{
  "n_layer": 12,
  "head_dim": 32,
  "d_mlp": 256,
  "positions": "rope",
  "rope_base": 10000.0,
  "tie_embeddings": false,
  "init_std_up": 0.0674,
  "lr": 0.00813,
  "lr_mult_qkv": 0.7,
  "beta2": 0.95,
  "batch_tokens": 32768,
  "steps": 2529
}
Each number is 500 + 40 x the weight over its row's rms, rounded and kept within 0 to 999. Layers, rows and columns count from 0. Numbers have three digits each. The size before them is the row's rms in percent of the matrix's.

# gate: layer 8 MLP gate, 256x96, rms 0.206, rows 251-255, columns 0-95
# up: layer 8 MLP up, 256x96, rms 0.188, rows 251-255, columns 0-95
# down: layer 8 MLP down (transposed), 256x96, rms 0.182, rows 251-255, columns 0-95
gate251 094:528501482531535515528485509456525504404470484535583484456501530427557465474469547520555467471449497586495524509542436445480526487508461475540470482524520407539485469547507423533444538521469576470548460452465525509505496463478491524508416501532492522505507464516486522398505486570448487574
up251 103:490522575502489515539515424523534554483474566429432530514457460540528551520495484524492576541487454559468470428466482499520508468521436505579478496540478475446547483485567525466521551582462452540491519542551516461484500469503538430491402491507467470501575490517441482540559501489543453507
down251 108:528520444504511503501454485506483507466514458527528463557520569438532475431480496508478503489461497519520536508515477542459506505446503494492523535510447481500474543539565454670446448398509533493472489432476525462460584472471453566507511546531482538484484430493502493461487494566569460513
gate252 098:488459503499453542496510490470441498470492482529532525591530496539549487447424455515422490546488493470410446468429550435607520446481488460508528457477542488529507448483533495552473498495496488547504547504556473512457500473532550452538500444466601541501518544516426498519505485515483472415
up252 098:482469522562457507473505519554502505536439534572457455497441455556426440572481559488547528505583454440515495509469522497495480442507533488528451462528461422486482485485459483487466521476566522471532457412490532551469532495478486578512505443493505457503519426547491499541610531503462481521
down252 091:516478454485512439510537474457482492485476499479534523463471508484453489505412492502464529482598445513464525481538511509530436513423641474507475504522585478561498501508537486536432493490485502489554540511534548507482409536507511594544471451594517485454449526506511444515463495503529475545
gate253 107:451494450443497571480461507553514524478495453509489569492506493525516522579446486482530525556549424495474553511459489509552495449482467526549461484526496499549477456537424514457499568491425494436507495503505526509560483506483565530436478465496555533478480349436490462453462479456528496491
up253 108:502441476486476495422519491476498531467555477530493496511521510461433462543518543531475501469474446513514460530541542547411464575477517517453559516479485475493507496500428461545387442479501481569462513465554461459488544487533494579474480437490505550444479542530510405580550485488542453491
down253 097:551506476502516509511465444601467486557594581482550504463496543523454499508501538509548463514500560448494488452461491488487543467456525431524492413513491451470465532452519507536501472570533493544480487527492524528488447541508463547478513481596401540434571521545465540471521550527536484496
gate254 107:496420476526449520488573414561526536430474530499484559493455557520503427518499487536562564491526524479517565521447535511537517585500471465459508576536534495541540485503481550416482524495498518492517522556490517561592514527520528491532475506519413483567535496522559491538568504547512501514
up254 099:537479458403530492457513515471556528480550516476446434521449513561492411533487509469535486482502529494457467564521535478505544589491478469463443498477479513537517469504486465487540472382561505468487512479480503423502477412485505476475497549510454412496493457487493579501481489473452447420
down254 100:533495580535495422465541460568518493418498508469456514469460458518431556524519513500565453460507489508480470510467458462500459466478543522471502568489509557474471536466476463506504472588467497488508554537508495518500550549516568592487412464512548427557456481440508538484496421520468546474
gate255 115:482535526466523480435510537498490510456507508444515437476435522575545506412451574512516458501443498464510486552477530504530425510445416593562497453500477511494514478540573417541466495500509463548490494551571537549512450479529442514465519487489511507452507554514534517456505446470584520501
up255 106:471536557526394532478481509483434519544465494516512508471471446523509555549446502535499490473469488517476437489551480435527555512466556464524429406549472460522513494560512593484502442555549473563446487454442530517535537497513495452531467465477454543510514496594489461530464536461486502552
down255 105:477516504540486535499505444541517586432514530553517517473449470551488591472495516460513450504446511467504501509467580493574512496512452500514522400576483552504491505524498590480447440555568510477572535504513500491489521566570471486494473506464480566512423498515552577537502476450519509514